config.toml
n_head = 8
n_kv_head = 1
vocab_size = 3030
tie_embeddings = true
init_std_down = 0.0
beta1 = 0.95
lr_head = 0.00962
decay_shape = "sqrt"
batch_tokens = 262144
Each number is 128 + 32 x the weight over the matrix's rms, rounded and kept within 0 to 255. Layers, rows and columns count from 0. Numbers have three digits each.

# layer 3 MLP down, 256x832, rms 0.0842, rows 214-255, columns 448-511
141131163118101106131140104124127106064145143139152198123094089127142104166130058128135105084155095160115180131128089169062105118112124145092114092164098142103153126156164093127109054098145117
125120144120091125163125130073180133102124139151166159123124096192146130138158084166094129157104116158051180166096127091172103096135114128142163146101150145199102169154160116126113141114109134
133129160105185108118126046123152128196143103103149078147061148155189086153130143152152139083156084108103089113174136144126140188058095127142165140137170101096164115181218122138094180063150114
151188132101164100126125116163081162110101142105091181157102084112103136108106192187112129147114118103167119164109106143115171186171126097093118109137160110125141102162167130089123130158108132
060149134133102125136127136129167094147117093104113078102136134085119094137143140067082123144127122136132111118124131136139141126109116157115132095180129144082129105116158145095069099055065130
108112148102171136101145177200115176141182114101108163134170126111096119103144176156095136110142156168182050112101138119085105127173176105101054169071167096131100145113096059166178068149148151
109142096132107093106154103141127142166143087142103116108122119107077125156095102108090113158090130117161132068155078107086084131147104189090170164182147131134089141105153120139099151106095137
183114145068151155169130072163146126083073139106147126125140130116164159153155113165146148145084140126154091168163124120114117078116142123115095152112099087163136080151141119138081189135120105
124152125176144148160165146161146115163141129154179126128138168122169075199136150153131145104118141117123106114128111110152170160145137088136155157099095166146146181201153185149159066160133049
087114076121098109089122183109127099129127137148152112114152149141092160172083122163086086116193128126167119087131161102108120125146143169120134142133188140138112191130097119154137100105134188
147151146124141134124159145165127191165143172188164101133145142138111159111169173140089121130113118154130141182136131103067099129116164167100117127184143108140140131101183126046082141112132173
165150139053156118141149059145053124063124156187102155151129188127141141130137097139122163120167115164114135146112172143142106101141110145083116195139127124111153117153171099113168132088165144
161084146113118124118124109109092175129184117122140140127092132142140161084119134123163147125121120135089126134134166168074122161107124137134151128169156134164155121113127121113100143156139101
126140110105095117109094118121149125126130152098168134114089218059148167145168127125146097091136149143135090167108129146038143080133123145112141129116139138071079149029181110102052139125118173
122171101127065079084126169078100137149087113067107100121105146202135133093101189178163156144182119128101166093111145105089125179101133102127111109102159142108085112160080104081140131176177113
091112119077130076118087140091128151113120168119133111115112160156122146069147087094111171136166138112109087134148111104166123140166158149131110077114166148146128129148131100148105088130158110
077123111138135138179156125129119161099202089101115083132129118178100144156129163118104133052149115099120135102102096088090187199154111150027117112161062120138099126199116110185103180152158077
139070084142144157141080043099143122059121122150140100115095109132099084123122088100148101120145144110192102120106154139128102175145106116109123133127159153151133112078084130118124134044134156
079176165131160075080129155041171125090095118138121152104075110181133138128110157087159128089097086105117020144070198082114088146130191158116107123024163140198091121102140163202106133163086133
135133130201155100102174105159111095090170184122106158150073094165162076176118164112093090183150167161074129121130129128128103129200136100071148079126111086096188097149130134141141182128140152
079176144128154160108144116050165133156098128134187044128134123127133103189128201120102194115107091058094130136109151151135158135103108171158091149095153184141120087148094093170163128177074110
155071189203119115140146162155064070096142121136079095124098100105186169120082123130212128098148120143103172122091091112069096185107153126140197161073129120127145124202158154172076134110139143
085032105127083177097166157163117095165115094128122144147106166240194157123152163173129112123142120177090141148112141094134194085176169160143143178136066149096141094089129102068098137100135147
151101105124151153117152160130128122099130119138150166112107113069144103118136175133181149126148152071148165144204137114080132091110118082152179128104113140084073070113190155160162125177127138
121155116076130199156095122133146149083115144156072105123135203095101090119148149188148131173141154142108051180106087115123142116181123167123114187159060163142109113157135136131105122097080139
116174119102072092133107129112139121163198179137122101149161123138139140138120161110134072112102140159176164122154113115173134144119128153129134107049126150128143105112100173165073088113093127
110128130062117100099128097094069120115188149065160145117081150171080128144132145111119117120101120130118147118170172160149122111129144182147131099125140112105165087208148143059133154153128125
091095119172108115137095135149145145151106126153156123126143119139123089164183103123178110068193109141080208115054136156100186098099156115123132170173111123124090102108165089053102102099101092
092149138145129155146194161168126121131082151110078128141111086161072130101132124125118034157138103163135113133154134143138130181151105116069110169124100107163133185081088078092157153126129149
160152121144177154096083049165177125105118108132109178113095094143145082102116136097113158116141131152165117118099128153154176143134108178123118112133119105158095112120147129122089138175182142
127129091109172162180095126127181121112133121139120119096187060139158145124126109144128112097087160136148084151100065115138161160153102119173127088105160065159133159144098199092074124155113116
101114173189133102098169114114122117119112138132128143156109177123110066120124106141154172105085144202195099088084113104132149062128155140109123131126096127146102154145121109188092166102088149
148044124126083144099117127144102154135100146124123138137171202099122113147113193128125141113137137145168096104155158155115159085173158109124160103131173106080126159178117149156121072077087175
128051133109153180118108100140139165155104103113107180125154111074144138100142142145148098144158119137110178155080189152109138161086165147174075112102097135123186121145128093129168128078113095
119176124108127122096095092112078145118136098129119083099142126054146117151120132096101134123102146144147079115092172154149156128125157083193092106143189121160143138158115192106224146152146100
161133138186157116170144140083145153098110157142142106137154103098112205058173153095132106156075139094109050184115093121125159179172093152083159176110115186158115177128137077146158120204066124
123127146120138121087113128157076113111137082109055118143106102146144122117140123111171102128102107095087107118122168131106151118146172157120165148179167049115150170182137104155075106081146136
121103085173076142144119124117134103176129119107164163148145139154144120128098133125157165134124099141162121127102108101108123180136110144169168097100137057163098183149102111086137155127157130
098092146094167141139120090165167114109127070108174131110155152133123165128093110109139202149112128051175188105150172094173155122130150138162143147154196087107209133043163173139099156123125098
147188128114125125152099095137130200151138141093111069114122102152180133084131129118158094159089131131105184106118132136087128084110183120149144116139140088119173103135139138124107114105158112
150207115167151115108140129135093111100132068091119124109138094131107161121141153172148059159164103135049151138118138076083145143135165106128106117128143150116116100150122149128161173143123110
105127065149142130117165087137127110180137148141158142110151052115155093060178148139129120123125140103140113181118125153187185089135101190122171140123100175173099114159146076178076148146138097